Part of a small language model's weights: rotary positions.
Each number is 500 + 50 x the weight over the matrix's rms, rounded and kept within 0 to 999. Layers, rows and columns count from 0. Numbers have three digits each.

# layer 4 MLP gate, 1024x384, rms 0.128, rows 516-552, columns 0-127
466500450520486408418504509457513446422565517545494471529403576492523531599499484531532501556477483542578589538470543538469599469395454458494434562535533490366576571557481468506448483465552536525529441425497509405494602548496554537492449465562518554542533464528459571595517539538542541523488482467560587531440474400537512472490491452585544429564622409536457496449501518482518526524484
472442524523516471553545507470493497493463436550518491503466467595482441591527552523506487506484563510525565506432552525512426408443478405457427496459527487402569476518543528486477444484498439460443459452429561505465473511493389569398499514455533575496474467467566456518573518527496443598485509541491487560562461599527570587500473562467586531493550483605530511592464460476511485558489
551529416382498487557485475492599574467442517509467516536478411581488487444552448481575415516491511494531467550510524422480493529598605446521457538590465502492560464483558440445565553643471505458462514582527479467540509419460593497552404516512468532457563550511395447513530502583590451512466511474494515542383485400470521437470364578504598509493434506529534536509399488503538540453504
494574520426538566559451527553517409483592525525459465488477533510538441510492542604546516512497531563465491592528473452477523507467537444547580510489442441464542610583503445470374549497514531450542568521536370560461513398484484471463431522442523492482517524523435517497500463607459467468501434418514459526485474532521526422529471466526614447451450517440541486542541480455633468515423
536591530504476501436495490490511524559460487549524483503512455500541564467497538525559529437557525510452412575533464559489478585545457456542475582441520481546452456459454509486553469442587409462515543559461423554502510459596453466565513476496498543432548475498536600408501523568607518496518467565571511564519564506477550445481452554636574470444509452439461541482511471571580518487565
449396611503496502458462544456587502515458505510499662521556521445553593641549475509509347397492459447480647581481459453543542477519518503563561419551448514571433527492541545519505567591561514551464557456575576420479420465471502442465509453580420526436488472427370460455501548512566428577528516498520560536418505469556396481471616539483437520509500484448373585552503594442531471492586
406522526466533504499501453620593524538463462477517568544576481368475490547384484580462481470453466568525506485537532487466530437538511411563487512443496540487422459526608479482464441494463533477505428427478564529568610409411450418471575492404546489404539535377413526494548384576524483569473511441488480448511500497539492471522571445460464591653532519507564475499447464455413437453535
542563492418485511398390516450391491442511451490456457453467551432520479516585429460564504477423515456558460489506495500479580504504431428458466486485565390517389413612539573481524513521474429506475612578498468472506489425470503507464442562455500490473333467528448511525472492519567571407564588427510453428483464509528532528533533455472597522469457497470590471500503465558333538548580
509479429493544447420489506506545579506490470503535556590535470416489610490443515518571580471482488507502415579622561480477565490542475512480453440491557499492547498421608453587565504530475442352455486615500463534501509463493447499459542444433579481435453592439512468592552470647619501549488534501472574572453534537536490500409495530572682455471441473489583460486490402532466601522512
464458486458516444524475439581501603545523494466488529469620487541500451445553573528511524497514504458534567474501560453547507525493471602427516533537444548433478541373560452541399495409507441553515511473481444531493498525503497554565487587550503495458579458537490460525475477513503536440506500512471440607462531544430499547567437444513536547449580492535475532517526462569496469489466
485554423424546375531586492489474518443508522469491465485484515630543520538570518388489450414534479429460460354588445522470535514440563520536492446514572502535455485430442511501531455494514458459534489496417537584560490545512483483401462460574550493427556504536465551479619540549415492468500448635524480490553505464494484603531443529574598456483509525454487425475480570520548548489507
512524480494468538436467458488509487438500445453459480574505489400510481417565459469464549433461553492555498485455565436585524501529524486497458452435539480521382509518517501511557547590494542519524604525534450550538470545506505509498521513438583451501525566479388485505447524468493563461498495446446498508487486511519460514484585442458445503516439522509654466409572488483435485474526
498506433509515464454551534545459549514444615523493503602467486520470531505565560481569536550489494549506525530521532519531535545472517435531536432483535488495380473561530455477525497512596469531447445515516527562520517501519542482556560548436480512569468561524524492421494515433506486507517547534516429510492548453513526404562471549489463391452533508547537584457463539469413502521532
530544417522605421491532518468493459495459555546440405472566505545492497502462528647469475622498509386406473482462532508516413473555472531477505459554485462434544494501500559492540407467484477592470432533432489496421579501496511497493529430456529457552567566448407520530429428442505401466481470579568471389530550496441405493514518480566465519644537438388496431448501483499542529505443
508494514501472483425490523550512556461518515553487569600538540541485534450552517607579495500486527472528525474601551534428508482475444490570546519513467537469531506463439504512555479449519493518479471537556476517549558465455574499564449484548470488498503475569500521555450568518559430474481478513423506503508547458479540501474498519522491638492513493453534505621513464494515578450502
448529529491464517459532500472513518509504508465464618436487497479430545551468413520489493460488632496550502558566528514474447491465545474483475501439541471560431456532445446545469569435415485530488492499569422402649428517573449492503467560500582499517482528511493507492518432490488455523465516494534427486547471472516506530545556496460497563455461575538435677443562496466622513503527
512486598490566493510500503428557451530473458549523497434475546545570487541473517523428476485496402570529460436442483479491454499473557465515482522511538514387542482502499483498425435551504555496435513517417537506470464527429495468493474513465588467404439465469477483570500507449564470489539444504501568563498496419572502439391599462524524509472593458433530414575550477485502548485500
413548414373484414440435553470555536525452571552522426543491522473413594554467486602456478551517474557450598490480462614476617595459522420585508584446487490528574488461463457448505454519581526523515439462517574498508580482572507454481481537491474543426520499575528561557458460500437448507335360482532602473459520414474417515425383384493537448515497546455448429470505700455505554521559
516445475459558456534473473545520539463514516549489485476530536535533493535497521491459440484522500502522523496549489464505444535436501511550447461497533512545480550529556531548621542524483456545549530475483451552483486552549476541498547493484496490463520519478506519503518603484484510470525442472515431518444536419500482573542524446581548560458506610449575524453452491505450504455495
537480427484436467539424362417444512509482493617470475558431496506416495595549561455583481561618451590478555521553439511434575535539469580543583484465519482531508497487507426434526330531534441531496534458444470412480464425527447575472552520555469480585455472480479542456546538476550507567551490561586455491542486455399477457429507475548516477536463487541518478539543463597576499503470
448428466459500511462417490488498469516508552491530590511522569525554504509502515477539402479438509466375533560629436505457481575467525517565478409507471504503550483491602533517569478503482511465568523532475484419526626466484497476575427543504534508476574576618519555611451431540457523394562469559437501487523461502467489448555416562617480446483536426494511416468525526466515545556531
511544494508473472543477463479442520549432534529512475467456518555502517558460473484521387495457450499568464479508568440498459558554449472571580525490469533567466522516502487549523501483477452512480545553571490514581522526475532486501549501409429521517464416572447458443465467483440523555551500570528535509449556551541512471540512550520437430449476506486510422523599460523408484462489
534606462446526508561537438525467448550415507508514548523506563578477531529473453483513604479503539477458518588506493493460553524542536444505478453464502521430455589448475477566465433537557383510460510491493477505596515471436585511434393484511530529395423556497599497405518568497502518504603525529503534546454475515524513602459476604536497410588602486580521523479474456515491453521599
537472499548570535458552574438375530532427542459469501436615516426471489497437512531527527487565516551555501510466507492594553465475501532573464504515524445478524536535441560487448578434463450551532441399434413496472399524555563560486521449453536535493563453486377531513447407455465526422529496461570580523590488551468448555510558527452456483489542453517507531505465313522516439524465
476501466463538488492539501592533519466478506473409488478505523457468534561417468454382473477520460560452426514449530499542440502558373509450441471529526451506468589566403397495559450446441476528417502438447517361601467561507403483509488571408511525478468538440471440555502461378509509495405398525492457463504555433469379634482557522434573411398429528528530490489540559525508528471474
548526547531560451475556460502500314453467525543527529318537482446358521502512436482410586444572533474452450499483549571428445513557488477544477626504498457512439460531538413491521512506514559473529546508530480532434436550517511505526493562420494476487473617524439517467478434490513525472491393461462546566458534550467559463499607565473396466603437477474531561484479525532399441602512
458498393430563534492529482431392556454515541501462437412565486440534470477480601491500478581557471574495450449492530410504534558534493560499454498612511541510498554554498381479486461462507510478471473487571497532550493499449452492529514427486538460490553520545532473491441445466531524556437552495484436506413513563535461495493421467500555470530429506466444494539519511507512509413474
551523580450410514526502501451556362467573501469417505420400478515561600523523594436443443471442531501520568479380578467570547539546420561553518491485515457538414422495423428594439454549464544565461487541512530414413434528486381484428511524526538423423392545556501406507506428497454462559452454504471526469431421506519395464503454501539451513508460539452452452468459491513497428563463
435435460539481468487419494459440537494441469520496531500541448518487517438470498594501513545545499599466507470477534583638537563477433566475512588546509561517476510395488516475474561521472540545491497492476611536527453525450499478522500521493549439547470549470494532578562507545520485581514383543527541570487424497472398469476519486401501482508477451463506550550548556561515500567497
506389514528502453513471511413493526397488411487495470582460428488504486421622480470503504495436597577524506494525522489482488455508540537517503570518464432403506497593548488519563499500436481515430583502531465464507426363509619500587507550409598491550475444491472491440552530454606469533610593580420502470565556510529506430361576622408514467470482566473525498502426602515554633487544
447529546589542567569523539463537412497483556514516500460513485487458480557599445557430509525500503506480514456436588486463463500518468530451450479496480557506497536479551379491479489525498588572465517489583544452489511558507550462440534582532501552536458470510518477496469573514437490391571474524518573431533570536550483572569460441430524509439446489537519455539511507528470557576522
467509461521442393541555520489527514483501483485550528572549550437458579483510467583526475427476493443522531494509540534532451513586417547580567482534437515480482548613521502506467528515489483564473547467578514503533525450465578483445550527415571595507485489429506561484503550493410488555554529455514509508580537538442599503482492450510495517510593462419560454519441471506574582493450
465539551549487504503509554482520436570420486589485498555444493541471452575496498423529416485450560573461524499567464508546462540491566485497611481510518410514406477453522555574494552471463528492459592461480514580511522468446502500489514528515457446498446476516483475564600618502518491499640619502527546566536557501602484555448461517578520542505476511497450491473542487516516472571491
504426492431525495526503459529542525518459455457488563499451498469477537435521486479478420524487469528484592511458548455496378548509545557500539408484474514491594498461482486418498582435474522395472405509463491505521582522461514498564521482471425456512450583433525478419484516463548535561411535452498429512583510550414513478541467400514528499587443552486493443527492494549540487419498
524461372507480500529491445460546436525559466476528517498541459535492492542579451524399509475450463468485559534516505521489563551472549394526483422574537525420538607392486482535492547512525552562425422598550466558458467427496509610538447423478526477519498453509432497554435521469506532424530628521418481516510520523488430532545558499519400498426514470550541487462452473502537472552538
472462491443512497605385473496526508548495423435523522472529473454468439576354524450474520483483475391540569545448483465518491560518590489496557515378486454481500461496515536534505494507542470484503389518447562461492518507509533431547513415547568520408583539447477462564414568500474539487530456552555470462448479475500476517460532456504409589480563405468535478500491532502552516476508
502528468575538454557495543432502535504441472516418610474531526434463518479477490540518570558499536566499478448550499540509591559544544472435445619518535531504481492555602462432478467534413469508480409379546484628457477501536494481500487461512585549497646523575432534523416397538508593498496564498500500465494581506532501480461451553511497444455493526487555547483526472484530446546563
# layer 4 MLP up, 1024x384, rms 0.133, rows 516-551, columns 0-127
545452447481495455459466465477543498480474503558444557509540413548527436486528435539504454551532550504460500565517513495519522548516512564461605540580394523470538463445498562530513518522537589512505534510373535477472478470443522519509544505550569556446559623405469412608476455560572508470478461560454470454538420510484453446461488580431557526494484614465523493528589685547502450539429
421519423516590502541479541455447530462516535515453466624484469564436436529555450525412564389537551473465480509482526478503531507536588559517471494549596506554534409420533484504434606526541501505591498449567451530445487518513549519495488596482442448458471514441455573533514512511560545573488451466496545564480543431567605452470595470480490613564489476565491549514485442523479482504512
472522495540472487428484447559464443496444473450483606574471480472517386501425491475489517467537534456587567571480486465515493488475432514410476537528510517564460528531457462472515521423478545496553489453568554510564467475447530498558509450465464514525470543496455507454360478472546499554521494513547543463523474448545548567551517508515522504537522472496495524496498525452483461458426
430481522514471495479498452404565469584494423469461537533547489476479507526540517430571420526492572485535486474403466509549486410525519606542421512598526500469502479466496476546531517485477556563544425442480434512528494394509533512453458515413454504514490519494534502505545501444496509466556476512485494481458490396500558460430461492515528491568455494426358555510411536551466444474480
507543517518528398450457484461502533550412503454497476462561447526548495696422402554463523551491525468459504532533433461522450553515489449524606448565472496495434598495407581408569440553478433571442467428394532447526547460437530488576484525516536475413514516575531488458441562540530558630585403486571498498430544538490548560522523546550544482517474588508506567501486593531562531476577
503437556537522468488454516536513559518487459454405474511521525506437543519528474410451515483480523536473485427516555468535559492520501524503523551459373469562505423447443478522540579502462496435445475469506458410498482600520503549493516515501571474485471466530501559541551546547503660539517481504540503656505574478457514533491389518447475550591525467458471458504539554462504451563437
514498483524456524554488461495500521539452529581506542472535507546514613481463492555596517489555488447574485631539495603418427546567481510507420536539547494597486480511492516533473476512487478448523493406448445526529512466452453529556516501444448522562521521596570514431477551430478401448443561453557454416542487553516549446474523410521469546533441473508595501473521484443512371596532
553546398451428491445417471475509362567442473575522573504452534467487515603527478485412475539516464462662501499536487554502428597524482625615413455431463546551493544527488577585466508555578570494510593409537495431443508457490551477487500634473396480558431556495535480437623537529418432458551507481465442529591494539519546546525390493412485562459457554473569520447474464361672506515532
446382466549494499502547573489559574559522538433516516516463522409503486497555508491580469511552428527553492469454528496546553495454452481469556513441485395466560422516470513496484431427470557568581465515483459601525545590499470529526526517412541518548485451460566556527570487501540527512474572471488384528566542572446557465482486543564594589474571557521482469514462503370420395466602
518567555491492555475517520448430388545524483456439541570515451440418490484482484509504526463524481498412542495464447505576534454481413527518463515501492496484482482448603460519487453560397569507578596543548442410553515514487475434522575464550548427537496482478447486513520675496551508516439500561520467577506487419457532450485494523413489401540526472464480496494505467472540527459446
564458468443452595568568484518546510449530558444491455551443440414566576486540508455499418539462467441518550447526579606438520526495501576536522604519479492547541480393482528473509572419503570533500467523533510496523406471515485488509530450461500516490479571470515446564482483465477394455478453505518538506523409522543545405505433493498518424505431512491520511476468529497551496505500
510473498628457529547527378482480409497505527550532568504509546389493522522481483477577540510535546442468508540485573555500519537446484406506515586510480420495505505448469578566461345578653464443514558469476437558492543519554451438512540546582539507500521533411464565502490568492605465466473571515401518495473419504589501490397578572481521364393532538520489525469532471535484462492432
529535452504465418512557475422564454507527506580485608507502452550533484520582475487597503480559538462450437528498528497468409501422489577496477465565543447528524505495499497469486480443513576506466548577570494508544416476463578452509531541497428397467522560420589562418509480518483504579506440530490421495467552469442481391510507554425558447519489537564458467472431539520492478587524
505481569374542571554506452507470441545455445575564451530534518403451532569493444453543554431513579489509499532505467520553527498447395452448530494474559516459501607504485477508489454537492510502571510444505441417400491492450562511491499519607467447532481470542504524429529522538451526534533481485477469515486551520458496470442560448521471515437552491483561563534581479428508473582511
543535520560602484564462508447488503495457515498362446548502571513479508640423429526547512453479386448562447502431469489588458526520486531524502390532483509403479499452563458384478464473524523500479421595516503549478478401500594592533568447512465512487519419485532545411519427466496448481493517377536491463451459596515509561543614556512438506536427455568452386466531586564332567548527
408479501549320521534469569527478564466513519520508478479481471578517543514546503592402489526438447438386511426455484562474517524462528492591527452427504443611499462487440601490530537548447510513448469404427485515487449560527468495506462519416357478468491431480463473577437498488516462483515445514515502505448536510472587546536448465510444414508438495537510481479475577480513564510448
462480412462439428598530519505457481472512449475480527592423506558426517579537486390595492478484510492589532489454428461531465493536441536428515482496507521452475517575407500581447412472452509508479520589576543509534462514500563526509430538560537560535443479563513531415485461492526545538520506514489436518546506465466440553473486546468581516596494476388466471502475521525456494493454
456574522491469592515447526450422519502479491515442555485508442445502469603558463619454490468564440487487554481550506475517460589551561560501616429490512494470466505457573514485449557554419512433437511428471467464434442485530538549547504432491433506463605545470430420513480364564487537526504466472465460517534358510515560525475523491510408620544501508417446540491526504526427456526461
426472552490471485524436481544437523541506490467502436453468481563480447536493513546486502517506492512500496500558555541531584526413502466489522506510540561528432514535410533457528610427493443431532518460528498535384575502460536571535559508517475490527570472459511462523493559500490485545542521518567509477481475519517466544457514503539495451446467523491385516510516538526567508477552
532559525450522474492558379526519483491465553482483594451518611629553499466501545643498444427491502500564417437464486525532604494493488558527577483491517526518553412429551584555554536548410555458512506519508470484456458455459463413582513560483465458470514675559507467569513463509573438447443451473491506575475419469531476479531499448542452554442461499493472421542479373429621495568533
570568510469429500567488453469466510438496442558569466451496579415610464486563566452502507535604518533510486471494570553602492496389532403422524560473484452485465550529583578511522541483550501522502529451550488511507460579465542560516614448420562421532607458523474521551392471477545486493504513466499483387498513550440535461546478429474479503478487612536549533462448517511527518558414
524523588517452612411491514475456477491495570566514518541490555502530431504478433502520441595542533430514512515538543488447546492462547535510529591471485467504557460507541462427554516430496577472532482477513564544524531551504463466518516534491524514469506556516525549520409572547544531485511433552488433551532472523517551514545477532473500473496516511506535468599496542528527532554568
457533556513564460546420446556534432529573484516474481500555509491491578438418519549456485568494506629509508473570525481530412497429474432549535494505502510539475523495571502507417562544573540452450556472425452439479556525504500463454464512525423547559545540518480399521473494533437534516570467542437502460498381524550472465461554559501459490548516527530581458522517517569481493476516
517529461533509529449448574419453541425371483455490560549534566540471531450469513596512535494583501408460415621521474443522464555481459468485482531521518577446509573490437602491608447445434515616496519414390597484421461525450680477416441470468480515508518507498471556446470439360475616482597504501653501502471428450501441552451474476479470521527539476569478502479516505435485480421464
496565553489464510506444459566564505487488600462539527542520451557514462460416413503448631530489511486488501523518513511530605435446566553501403457526499534456470444514526489530493488428524539407439518555534503483432472545477466516453559496437538434407521460460464518475533525510587456484582572507527549612394477548517525449462489510505550491472418608543516475510496457545527518593572
486454391507528573500495483424493539563567519448518550514462576483534501536448440456667509532508517464523494503607405493541535545469491509509468443533518553537482416425454401478506379532544540603392434495517485516526546512459493555458429403572548557412465543495505406498459563455443487513452478595455580533506572490431586482437542509603472499383500476561549483578551525558531466481567
527538497608456480472466561494585492522566553606560490464466525498401490413499483467458576468441461525432487586406479583435499495465527437530567527484518416546430468511469535469455553473494493504515549544456560491509550499553523499461537451445438483454505538557549511485460581465456477502533605510505537513597512492534473554474412585471455501495459555485480518535572561486528476627485
483509454435456574469456393548530475575505431449520420532446597463398569561594554580398439489476540435518514547526503451554457544451468556446566543509536445528485543555510459559479481555442345497586530511495489474527411487599484586591519557495455447472564504446489544415507562591479476491507480430573558599559598506439512380445437510419546517490444481524475452501490415513443494455481
482536500519457520485508516494574454470516509504546585456405454575490575579531499467587454561462576478559472527510584482543551506490497418432508477499390466522484514453362547497559554491423463467524529523552497480531521486505574503527462453498514523454533569553506581505426477547475458553530491415472490438428569587474454451474425506533497512554451581515504472489501572564578493491492
514513456521512466611450530413468410467462454536423547465558502453446480517479521443570444503460453516526494521533439488433587466477459369474423570538475423569426516493480441447551470461527419382550395551505490532514621457409496612409473479414504604496525515527541585497423581473434534532529501543464547487522501540459496588457483540490479509447556472521549537497442541535456435582553
465434532454533513550477424522562572533487421489536494415522466474474402562540481525420474453493488469494539447495479510515485532474458531476482467506514482448464495565540545517437456468485473502546555536516556454528451481504460483531526553598520498467495430526534563472477483507484456561410426501454467573499545484494462535529588581514499516447558546414484490575526460542521570480532
522481554518471528523468482594447467486516473510506497564519321477460636402490491466516480510438392512430543533488543482402504504445492367588422533478460506560494535509490445473516590537526505405496517463493519453479499558508481477514502549517519491472503503386480501538515409528445470426531385570439511529555443449522514452430555602459581526451509559426467543480506539433550558566465
430553529546493435521508527486491510510460417559557445498447525520510438511575549486510549491503513395554436603463434495437521493481509420448399454561460477478523304529522557443437508497493529429490572494475566514428512503517436485541506515528557574515582395527500518621531543476517521536524538409536454494435563520500528513485552505517533394511593487500506537614521549537500385476479
529583532464515457558492468509513469488471544564537576483401508464487485561507521456533545427544464544549484469504528447505458515566520609452484543428427533453470475488466496533489457551538516517495466423566401570497567474449470514495520454544429547531399528618545529531538568500449421466533486526531469529462453507468520533483426521466485482449476537487519497509537447523504425489514
473572511474585391527509521535500572539552477444571356517500504586541519464507462555598525535478509485610480425569496550452382547537517478425492509486457472413574450551503574424466486499534527603519437516527533536570543531516520485470560507413528489548494394461454559470553530467418501572519560476370490541547459434590612512517420551464516504504450511568475465452495492537490517461454
541465536508489491458499464553462549567496516510561452476525515448506470431622480485500534596394613505466621538483529507540490495507454603456552476560552571530500478520445553527536524558413513450503654440512431461454436484584509455506438484502458421511540543492477451545496550520509429407524513512479505474590515510487599515412553471526472513509464564482439484548442480448575566502533
# layer 4 MLP down (transposed), 1024x384, rms 0.123, rows 516-551, columns 0-127
478521451415512521455436542473512503543483482609537569466486432499454390504481517619428522410457631507458466452514485507496431570560448473513577399496536552480461550463519524541399482538576377439436457469541521514419476586527531481463475411479588488473443529345544498513536412571507524521436510467572505576478495555508508373572492448511510395391379491490541518505532461449456566422473
423491546509442553453487477561554524478454545543414462555510533425546477525443597513471419547495477548415438504584454527440498501446524543518414461536553456552498481375424490465432493433443525442544558528487539501570507492541495482492511544483518496526559584460602443553423515465459536524521451566504562391460432496553463533479485490521595453570433524457415415526456437413569584569573
504470448434549483575418491482512422468517548400528522546519504485545498475472546439466644434464382461446554533512557513441542544421494502444598456544508454524610456473492424464530512487549442508521465531479486438467503507542512537480522485456476449474387507474540447424488551492427518479513422497464547489544494516525487458448594470480503474504512526565465432470485521429444574499485
527538452495517532460477446537447489462435579536495469512479521582564513393519409478434612574457513507473503397520438513365452515414488492407604480598467496496427488460467516467484497485458505490506485501511514453460513547451535562468553448562419512517501480460403528493489469571590501452468520531488511492514538521524527463508496493586526513495550521475579541554541592533568511481568
465555440481482512416455476509523450543471516466548467496460533452497397443476440572414369490494368509595493503494434521520398529559483414585578432544450474459515509549526599436371558578526488475392455391442525489515522548465585475628499412562468559567552508513452438485506458493433546521457487455513527481525458608379460556491579428443402477580592595573515493444506553554456581422501
473488555545484585481416440427546514530489520471506488518485537501514453515549507494454473476497468467522533472526606467509509482572501567577474492476365559541473503500486544437614472457457594467408570530460514480480441530420441453533514484520469474450441477587530498443633459490537459523521415479507449543520504433556415489391505514492460444519452522545456548472605542506513472541496
423531490484553519470416531562526535555419384483527500486519566412577458489403477500543507441553451524558474424501510611602501531477422548540516541527549499443492517443433565537481492496411495479529553484462438438504552554541448524432535568495495513490567509497598481384427455495575571417536517462449573530482517440476441459515428537552474468493478496503529618422579426460454519612481
453521452601512464571478499463576436442467447561531474389546541508540493493481458611530542486503431366497446428491552590553509523539475532554486437522420626586595551485481537476495539521500482516432422435531424451496473432613434408497515540565488416541560541455360562436477485554482506502536420575436529627465457467492478533493402529502439534518538610450525514574457493476498447511491
510497492581551475519602530482447502513518515544479430548585475544440470436475386490486533537415455513507428423477484407513491473481455548451495533450518428450488507545568407547518519542614510581540397527507448476520448521536480492557436568459541516456577487443463492568441449508501422525374519482506427491559544486636503423573448493452527495498440412453488447519599555428490500507536
487496565526501445550402491513547430656603477504487523478491425456414584531463560509465526490475471471426510455426548542521424551394540450525536536538515469510538591426532430553491428451501550440462526503540441448541583372517514465538554450548481493522530564611529488465470515508522466492477545503429427440515435512497533594503514541496505576485484432491493526448481463470440546441549
461483477454488509592581437562474563484459643534533504503432589509577492540468446509485471499634648507444462486549570563426507469445569492546485573475465492505425510548583615513540496533507470480499513568496433513503514427554498343412501538587436509475529541534586495546551522479448349426466511542531481517491488480522520601513482496511487555487505405412485485559516541474478554437404
409473526552551504525548455477482402483497456461367498488500452496508490412449500626548453517561434519486457442502442528508582409459451439498420547585494518525405461580515563484570397471503546538449536432430491598439496479539483431473531531464483529454585542395491485495466446505490471579388469423520552462489400447588568429430558477477489496464574445443465578461509503485652489416449
532552469506473486464458494440602527525437436510517544560470471433570545531591399423528492486559536475523450496369513487512482536492495520509486572519520519432515497533525530527540455438432512500487578478457485485441532524569467528550536491515547486546507505515552474481552524536523414599510500446566416529425447488514500411493530455473489421489482319533460575531425552490464512539488
507459575504490491488506463495554515500500539483469575546449520554465470554563456601521395568507325491457563446544442486468523445639538514481557446567552481531439399487447563563534577497472595537448463513543537550477465498439498480477531522503538492531490441474430495500500464512572551575552522511488575525567480521548529586511569528468521445471454454547515506480518509484500569439530
426482458566393577490464530529580474531424378553453548492587542528517542464460520572607481492470338465460464493552506537505437435493477560493445479487621548452491439409523491508471480482542527483464508430487609513441552475489462484515506527463551417547396493491511470434439445534558571484464456529525443497507521552544570505436504454511569494556581522515423565445548478601542519574574
510504558587533498486438523519530454585502583415637436460491493487476515563493444529469479544474481434493480492456382492470507464465484542516465543474477477505435533445557543523521365506521495529508510446531504575590480571563502581496469507588427474446459417530426441514479590495540564531627497321518482503448513521481537544561472490474582508468642325503505408443409452518407581519476
454503529464555525546462509445503491545458469433469475493519472529457468443511493463544531427502698555538443555440441500418513502453525417482486524515483493509472544542462547528476512547527451490493469572500551523407527440449486471467520578488497497548456486493562416479511525523554601524519486527459530526565343427485417448458507499458453470488432473515497473507533510619594617507426
464421447493499474403459506480465576471566501392501531595513575535456524463456396494532551515520448514517493542371481480460441497536361512446502402449628478585543545582503420528545516526487460616573511464514495548515473520456426488541444500525448567495501512465527500460479452530495512479440529436461498556504527521463442546487515491457495387505458494535562558526501451475530463496530
543497556548505449527477557478536529522451520476457436506537558614478517543495481526445451495438603441494497540442477473492458560575507516495527442525562472536566570407559558516520470517474473527492501537484508606519500553519441521506466558490516604487504505458515462532484465494426517536555492470502497471462565521562488502498503497533547565488536581499598484486561511520420452458475
562478499419523487491522489633483578477457355450463503515556549552500587567515495477556576440492442559534446484492541511504536448351557480480567503407388531482603467487505486483456512559519507485463536545609525456533561453461531546558477538500538503603527501556541444462495374523546512563519546435423446479508407478490543433503577466578511524403427537514456545564469392534477550520549
466523469546529486541480472413468471560613573493528496505479420501516472498494544461521525467482526518510538475504538434443557595408515496504498475500487479565570545505562529503429431525425544493494598434471502505578549499479456543476466503473574481503495577516457482454504542541555510469493472489578566489522439364423499531451484476524477394478523476411532380544597543543532464454503
522489481566512487564522492456528480474413474490488557569556491455522440500513466523586414537520468481433429468551473465432498556482478549466581546539442384446519500567551457561411479477470551522409517521416551483507549585505556501523462603545567449454595495440539611545490518583471475457491542500475548452506502439440539507400515425570500534527464530605403491445420516554556525514520
515481545513522567552529449581569431469495466458474448477441645417469445466476574535466484561515547422505445487564482489396508459534481491538515503507508451484537541450511532458524492483542447474483602502495497535435480446467499420423455529549522455570474560478551503463603503517540476579544453570515521511420422578493539486514485510408463479558589620523465465671507510500515490545530
501553488503605553512467532458479567462389427417456495507523496468540498562597435555540532542414350510441517558549478570542469594522430465507592599545523570594479527459507518521470496552576425507522474473479499542534518500523552520486502438494528499513547491509481626570555604483586425493559524540503473538527497484456533596481466488359454523475485546549467456465507486563486559480571
378497505468556560494537433523548520422439568523436485549443431468538458456535478472397515419543482488529478437507510437456406564511398550449412476437546480497432337518505561477468475480467530488542495506554508485371459545541453410446480452569435460545492552515484412464581467465470462571505544432463546541508561509520519484468488562561484489470559574530551480449621575424538497521498
538480490508483610524413535559409569569523466475437421480433476404425521524474447398524486607496390511567410493615456562433432481491479544462496368527540451467553516495454494502618480457548382528486385427501478399512461492422410416460467480553457501573486507516500512512626541607582498487594479581501478507481558586592435429504490520443500531510583554489480529505528490535509503557488
469595446455479574411502510540443500534494521493457557585553484488493506421407554421563568484408563568524418567418546535465488592552580565481493541404490490507449527487446417594385412544568516513429519551521519531504493518499516520512490425513513494512503414526547490464457415630501497509508467477485487493452462427481483436531524511584446386518469437365542484455533463537468462493444
504526533440485567493364443547531375436483501499506470489422553424485468499545552524496405557455489568471416473499550646530485413506596627521529488462409491564502525501485491522546448464496519496479588516440496499437509540454480560577477571519579553513547481598501519482581457472558599606474458486489476488406483452514518487456557526497503519447503630539503452417549382367470501525571
472525521478518523458520459551606481570514499475605461564372532558450501501425530437478552430481494532517525518481511512469419419386522452516532456495363505609514557507525418531550568512508458570484513539540509480539454475550495489478471422531442516550433510540509421532480416454387463532594517445530461447509506469533550471449458524521416488465516529447498400477520432465545510489567
513565595480507520541493439526479489505436569543552509523552497547536596548434561509406529456521628427466528548396514502520569486575522530480441476489622463561554471447473467551549505576497498544499420527562597528519515449319477558431413441378459604522466541481504463438469571482534542517439537547528598544514489513483580523470485528550490545510517413422510481569532443489491485509451
469551549449475520442427520461470497479587476539460504491564496447537505444522456539533501482536361445478540526497506521464487506473462463531456526410537497565500512525523479471492510483438529476373466419489467416525519455440545543544513475428574531559460448495499463485549523501501465466423442511532485471484478501478493502487507489489510476492490594469555451531595467517451407480495
443535496489551595510465515592553526580570524558386518474416496504503524511493576462556451557570400428579473500624550483610524503416498395407404576515508471490446403406439570497525487456447554524596524404437444369449466482471459530488540423523508487383565481451457454453451400559573557405449449494556506540536515514490440517503464526478560525515479605515477529501573480484532547508455
496543467478538453598480488454387510465498554548459435476451566480603488495532483507600486585446407522483498490536457432529536490514453402499441453625451469469465502491474546399507516499522527508441475542564583486576575534542539552569559405407510518608427415433419465590521510511614477481479502525477665476551601626557494540482523549448513453395563437519556529547542490473525384551585
448457493463538411532529490488401559503451478448474502552508525493507445452522523466544452574470463552489473521460508432514555580454539603509497455529486475475524491525475536503545598486486522462444464551517487430499503553457551488472503514402514481452493537490427494464473438540449449506454438391490399454547493527436479532476425490547538459583453482522409430569497578517557497422528
550454497412478533455465490496387477451519519489601465549544490489539452537657439474520519509526529502588474526449470381484517449476487412500573460376446485463507513495437466541443556503575522571515438521479496564439534552431521500512579477521502525487429465527559523447420435540445511471452537467478625513554567438453481576516550433408594516529559454517425489507575476492541461533540
491469538467437509501470463540466518643500495470432551522551533472518517527409488522444495427513610413472493475495535496545482602462639514519504473476542499502495518531464574515411479423506529477487419499455572445487517457542545502505572566574514455416556506460488495481609538599523524597507517517512405432456467430469460507494419394475443530460491317512438486514437444519457464506507